Part of a small language model's weights.
Architecture: RMSNorm before each block, rotary positions, untied embeddings.
Training: 286M tokens, 6051 steps.
Each number is 128 + 24 x the weight over the matrix's rms, rounded and kept within 0 to 255. Layers, rows and columns count from 0.

# layer 2 MLP up, 1280x320, rms 0.0343, rows 41-47, columns 160-319
[[107 111 152 124  73 120 150 134 149  87 132 122 148 152 106  82 149 101 120 130 145 105 123 155 134  62 146 115  85  99 182 125 159 132  68 168 143 165 164 134 131 146 126 146  98 112 178  99 135 124 173 105 157 134 129 126 125 115 138 135 148 157 118 121 150 101 117  98 120 153 137 132 120 147  90 124  71 112 120  79 151 127  99 138 179 129 129 137 132  59 161 112 121 148 115 120 130 136 138 130 122 144  68  83 149 133 101 122 126  99 142 131 123 174  81 131 139 101 135 141 161 116 131  87 151 156  94 100 164 130 105 101 142 128 147  90 113 122 147 177 120 118 111  95 137 135 126 122 147  99 148 177 117 133 121 110  80  91 166 120]
 [167 119  89 104 149 126 111 112 171 162 150 142 147 128  96 125 154 144 103 155 111 121 127 117 100 156 102 113 139 108  86  99 186 127 152 127 151  84  96 117 109 116 126 113 160 145 152 131 129 177 137 119 172 129 152 118 104 144 110 118 142 158 120  86 152 104 113 124 136 112 184  90 127 100 148 113 175 119 105  85  78 117  77 135 161 114 123 135 151  73 158 114  92 130  81 159 132 186 125  78 109 106 103 177 140 110 116 144 182  97 150  99 146  74 157 119 134 133 100 161  91 129 164 115 116 121 136 108 164 126 130 103 144 112 124 106 119 184 125 119 108 132 110 100 141  87 106 176 116 117 144 171 100 101 158 165 143 133 117 180]
 [129 129 144 116 142 129  77 114 118 188 122 108 128 142 127 150  98 106 129 138 114 122  99  82 123 122 138 101 112 140  97 104 144  74 136 140 106 125 149 143 135 174 140  84 136  88 156 121 112  88 135 162 185 121 111 125 132  84 147 114  66  87 139  86 120 103 121  96 124 146 130 123 162 158 151 121 104 102 102  86 123 139 106 131 113 177 123 124 100 109 127 132 130 163 138 143 124 163 141 106 162 137 152 158 139 137  94  99 122  84 125 104 147 112  97 106 143 160 140 122 188 155 145 201 145 143 128 125 122 129 102  93 141 159  73 113 113 142 118  95 134 139 116 169 143 117 128 149 177 104 131  93 168 104  98 153  99 115 134 128]
 [140 127 106 146 130 159 111 167 128 103  98 100 124 128  69 160 164 111 141  82 146 170 134  99 116 122 138 142 111 167 120 117 120 152 155 147 118  83 146 103 146  98 118 121 123 109 119 137 139 147 142 148  96 120 123 128 161 125 146 101 107 136 120 118 128 129 144 147 122 126 128 131 133 124 123 124 112 103 109  91 141 117 120 125 135  99 154 127  96 133 121 178 124 143 152 128 176 125 126 115 127 123 136 149 141 159 126 115 176 111 135 100 101 136 125  88  97 110 174 131 109 109 172 128 159 141 154 123 141 146 121 117  98 108 117 107 105 116 126 110 124 151 176 136 137 150 105 114 151 102 115 111 120 152 162 106 157 176 136 151]
 [143 110 140 143 168 128 145 122 114 134 111 147 121 141 108 127 106 134 134 136 163 135 152 146 155 113 139 109 125 107 144 132  77 126 145 138 115 117 105 141 142 125 153 116 155 145 138 112 163 108 155 112  96 134  90 135 136 133  96 121  93 120 148 115 120  79 140 101 133 116 140 116 161 101 121  87 100 127 106 128 111 131 144 143 139 131 145 158  96 114 170 116 131 146 163 136 154 131 177 152 111 120 140 144 144  99 122 137  93 118 115  81 128 125 114 142 124 144 124 163 100 143 113 159 164 113 133 122 122 123 139 134 146 132  85 147 143 115 114  98  76 151 107 115 118 125 129 134  98 156 113 157 100 163 126 138  94 140 140 105]
 [137 125 139 133 107 105 131  98 152 147 154 139 144 133 112 118 130  92 110  92  98  90 107 114 100 138 116 131 114 146 167 107 131 135 113 119  95 114 118 124 132 151 117 147 180 135 159 103 140 122 138  98 166 129 138 132 139 102 143 102 125 120 131 106 118 131 132 147 130 159 101 109  78 147 136 140 105 109 145 100 147 146 126 130 107 118 136 121 181 123  79 149 147 111 116 119 126 162 121 114 110 147 134 164 155 123  98 128 105 100 145 136 105 130 107 129 152 137 107  90 158 136 147 107 130 118 147 150 129 164 102 136 156 108 150 168 123 151 127 139 119 148 109 130  89 119 144  85 102 117 132 149 156  91 127 109 155 132 128 121]
 [140 128  99  98 155 120  78 173 149 151  98  89 121 145 179 180 136 164 129 143 129 122 171 101 166 110 139 158 122 172 108 145 127 101 110  79 120  99 180  90  97  98 145 145 152 108 114 129 113 144 138 137 109 152 151 132 108 101 114 112 108 179 136  96 137 127 159 149 154 142 122 140 139 120 157 124 112 119 139 106 149 167  96  76 150 135 136 153 141 187 131 122 180 150 158  82  95 136 139 108 124 129 115  93 143 104 134 171 129 124  99 113 107 133 107 152 141 125 103 119 120  87 136  57 144 141 131  98 178 132 153 142 167 126 141  99 173 124 117 138 131 174 103  92 170 124 176  77 144 164 165 131 106 128 154 143 131 183 112 126]]
# layer 2 MLP down (transposed), 1280x320, rms 0.03, rows 41-47, columns 160-319
[[136  84 164 156  86 123 119 136 161 135 111  86 102  81 120 103 103  81 151  99  83 121 164 148 109 124 131 127  91 106 159 167 149 128 134 152 140 138 164 167 161  89 148 163 133 122 152 105 110 110 111  59 144 155 146 114  50 170 132 118 145 128 188 114 106 101 120 118 116 128 137 124 129 174 140 147  57 154 118 144 141 116  97 168 154 111 169 163 130 122 180 127 125 133 164 128 102  88 109 193 125 134  87 109 132 138 133 118 106 127 116 115 121 206 117 151 115 101 120 158 130 107 126 102 152 130 106 119 140  94 128 147  91 120 135 125 137 125 141 113 119 131 127 133 138 115 111 120 150 140 185 141 107 140 146 100 131 134 150 162]
 [123 121 144 138 135 141 149 141 123 114 107 101 159 180 150 132 123 120 130 163  68 117 108 184 113 163  96 122 156 105 126 137 111 106 149 110 141 127 114 120 111 144 105 154 137 134 135 114 157 124 134 105 134  97 139  16  77 136 124 138 102 169 137 126 160 156  91 109 169 141 121  78 121  71 120 142 143 154  90 202  97 131 117 121 162 115 103 114 146  89 113 121 158 110  82 109  71  71 105  94 118 136 117  92 111 133 125 165 119 149 135 124 145  98 134 154 136 161 101 110  99  90 137 149 174  98  43 142 104 141 134 152 126 112 133 118 135 141 110 126 145 154 163 122 173 131 140 108 119 184 103 117  85 163 138 117 147 146  93 135]
 [146 115  91 121 138 119  83 134 122 157 116  91 130 115 122 133 122 148 161 107 104 105 140  83  94 155 131 109 129 145 113 160 141 108 143 146 145 133 163 119 152 145 169  93 151 135 134 121 139 113 119 116 166 134 103  97  13  86 153 164  98 146 147 121 133 106 104 127 145 124  93 103 108 124 115 120  96 102 126  95 103 161 119 146 117 168 136 102 126 140 122  91 129 127 118 114 115 159 140 141 145 160 157 122 109  88 108 133 151 136  93 141 126 103 102 104 126 128 160 141 135 136 103 142 153  98 151 129  83 139 129  94 109 142 100 110 144 132  96 143 144 131 106 119 158 114 134 145 141 113 126 105 140  86 110 130 140 134 140  91]
 [114  95 122 161 140 126 104 108 118  96 136 130 120 106 122 140 128 126 105 107 122 147 124 119  99 113 140 149  84 136 149  93 129 130 106 102 100 115 120  98 118 152 116 116 178 130 154 110 147 143 130 112 139 175  96  95 104 161 143 164 149 142 107 127 120 125  98 114 147 120 124 130 133 111 146  96 166 116 120 139 125 123 163 149 149 131 130 150 124 153 147 117 165 125 161 140 145 175 137 132 150 137 131 138 100 146 119 132 162 131 123 114 123 119 189 134 145 136 138 112 105 124 137 118 155 133 110 125 155 159 154 106 129 143 170 128 128 130 127 108 131 123 107 138 111 102 125 116 137 135 135 132 136 134 148  87 129 129 108 141]
 [112 119 114 128 157  91 130 138 112 120 128 149  79 152 130 123  77 152 108 114 134  53 159 102 109 107 163 155 118 131 164 109 128 118 128 116 133 156  95 140 121 122 159 167 114 158 112 119 170 131 136 163 122 108 120 109  86 131 109  99 132 122 100 137 146 101  94 139  98 145 104 134 132 128 167 135 119 132  76 145 141 136 156 125 151 151 124 178 131 155 128 139 156 116 138 111 127 119 130 120 157 101 131 114 164 127 105 150 139 112 140 124 138 174 122 112 130 125 156 114 130  98 156 126 151 138 113 142 132 113  98 164 122  96 151 134 149 104  93 108 108 152 109 136 142 151 100  91 117 135 137 160 115 116 121 157 167 100 152 140]
 [105 108 109 163 137 132 114 145  94 101 124 130 111 167 116 138 125 150 119 150 118 111 122 173 132 165 140 177 141 134 154  88 139  86 133  91 154 131 151 141 114 112 129 119 124 127 122 124 122 124 117 123 157  94 144  75 169 147 133 133 100 144 137 102 130 121 128 129 136 116 158 137 116 158 155 142 166 115 158 112 104 132 161 134  93  95 157 137  99 127  97 139 118 140 151 136 116 187  90 124 150 124 128 122 165 123 140 111 104 153 110 130 138 116 159 102 121 130 123 109 140  88 123 134 137  98 109 103 132 141 125 132 139 116 137 121  98 134 131 122 101 115 176 130 115  76  96 127 142 152 127  99 139 139 140 150 137  87 134 118]
 [155 170  88 120 123 126 132 119 148 128  30 128 109 164 182 150 158 127 157  96 135 141 135 122 160 148 132 127 125 132 122 147 137  67  70 131  89 118 144 107 125 105 191 154 134 133 125 151 118 169 133 128 145 122 171 163 255 103 127  69 129 143 155 150 128 143 139 155 138 125 164 182 130 108 161 130 120 125 144  91 129 148 116 123 146 114 167 135  87 190 144 158 150 157 116 143 126 178 129  52 145  66 128 118 154 139 170 131 131 135 114  93 113 142 127 131 135 162  93  95 118  73 128 141 194 187 122 105 163 110 157 114 137 107 164 136 149 145 132 151 155 119  92 169 159 121 149 142 173 129 131 123 119 152 118  95 145 145 126 154]]
# layer 2 MLP gate, 1280x320, rms 0.0346, rows 42-47, columns 160-319
[[126 163  73  85 130 185 129 119 109 127 146 107 106  90 141 148 126 114 128 123 123 117 129 159  61 134 146 114 127 128 129 158 133 156 158 104 126 163 131 135 159 123 109 159  91 118 113 133 123 158 132 126 123 130 148 106 126 147 116 136 128  99 129 117 142 112 136 156 144 101 161  85 133 154 147 170 111 110 111  99 115 147 121 113  82 131 135 140 169 110 140 109  71  89  97  82 183 109 144 136 151  79  99 144 151 101 167 131 169 106 122 123 146 132 132 115  98 135 159 121 132 116 109  84  83 114 126 140 140 138 141 132 109 158 123 141 104 126 179 114 117  90  77 127 125 128 136 134 107 112 141 145 133 129 117 127 117 147 115 124]
 [120 185 167 146 121 125 142 108 103 152 132 134 152 117 106 136 141  99 153 132 157 137 129 126 147  94 120 126 111  91 118 125 101 162 114 128 127 125  66  97 117 105 102 119 104 116 109 111 159 158  95 135 149 123 141 116 148 169 119 138 170 133 136 162 139 137 170 143 119 107 155 149  86 166 134 137 125 127 146 163 130 131 150 146 144  82 155 143 152  94 115 167 160  88 130 172 148  71  90  94 109  99 122 108 119 160 116 124 119 127 140 133 143 108 137 134 116 119  96 128 110 115 117 100 103 135 137 106 141 124 119 166 168 163 170 124  85  82 165 130 146 111 115 137 121 144 151 103 112  81 114 134 121 177 145  93 120 127  80 145]
 [115 136  87  91 102 134 122 146 122 111 147 181 124 121 146 121 119 106 108 178 105 109 131 152 131 138 138 135 122 131 117 152 100 138 138 121 124 142 104 118 150 134 138 117 137  87 139  94 131 145 116 103 134 127 129 138 125 126 150 100 124 120 111 136 154 115  90 129 144 163 127 123  92 112 109 161 105  98 145 158 138 102  95 135 178 137 115 160 144 107 162 142 151 158 105 127 139 138 111 127 125 112 142 129 156 134 122 148 129 122 148 128 114 131 132 128 138 111  99 104 155 166 111 108 144 191  77 117 159 134 108 157 125 150 145 106 151 115 142 169 112 140 101 136 140 127 150 151 142 147 123 134 168 140 155 145 135 148 114 141]
 [127 172 119 121 118 157  82 153 107 145 143 155 144  73 160 130 154 121 139 141 118 166  86  86 101 162 134  85 132 138 113 121 117 104 148 115 135 102 116 127 120 110  69 131 127 115 131 128  90 122 116 122 121 156  95 138 152 145 137 144 146 133 129 148  98 107 103 112  94  65 132 101 140  86  88 147 157 117 131 134 132  94 128  75 132 121 119 138 152  96 120 115 120 152 138 142 123 154 168 107 153 116 139 157 130 126 156 119 117 129 122 115 118  99 102 163 133 120 133 137 147 151  87  87 119 129 145 130  85 130 147 114 131 147 129  99 104 159 135 100 153 149 123 142 116 115 125 121 122 135 136 103 120 150 125 132 122 155  90 159]
 [120 131 116 101 143 145 103  99 110 111 129 134 153 148 144 134 139 100  99  72 146 145 141 132  81  95 170 135  91 160 114 152 124 134 108 135 150 119 108 121  76 116 145 149 125 135 139 105 129 158 132 117 124 106 113 118 134 173 125 121 140 108 109 100 182 104 148 147 140  97 121  87 133 123 117 109  94 122 117 162 161 153 147 167 125 117  98 124 121 142 113 147 127 157 137  97 113 129 125 101 134 117 120  90 130  81 138 124  81 141 143 176  96 123 113 119 125 151 118 156 118 116 150 142 132 143 170 163  88 147 128 122 106 191 116 141 162 127 137 122 103 149 138 127 140 108 116 131  97 114 144 143 153 122 137  96 131 126 161 171]
 [136 160  80  69 179 122 119 157 122 176 110 115 111 154 192 169 135 164 176 120 150 132 126 122 168 100 128 174 126 137  89 119 136 109 126  86  94  65 177 104  45 104 166 167 134 109 118 143  98 110 157 100 108 134 157 139 143 117  68  71 125 166 189 127 148 148 106 155 161 178 107 141 110  97 186 122 120 141 138 118 175 156 102 102 135  72 159 160 173 202 144 124 125 169 157 124  76 132 138  89 104  73 106 126 147 125 122 148 138 140  87  92 109 176 132 155 148 120 114  95 136  92 137  90 136 144 153 103 186 123 164 134 199 127 128 113 151 138 127 181 160 144 141 104 155  95 159 106 167 157 159 108 128 151 153 101 119 191  68 159]]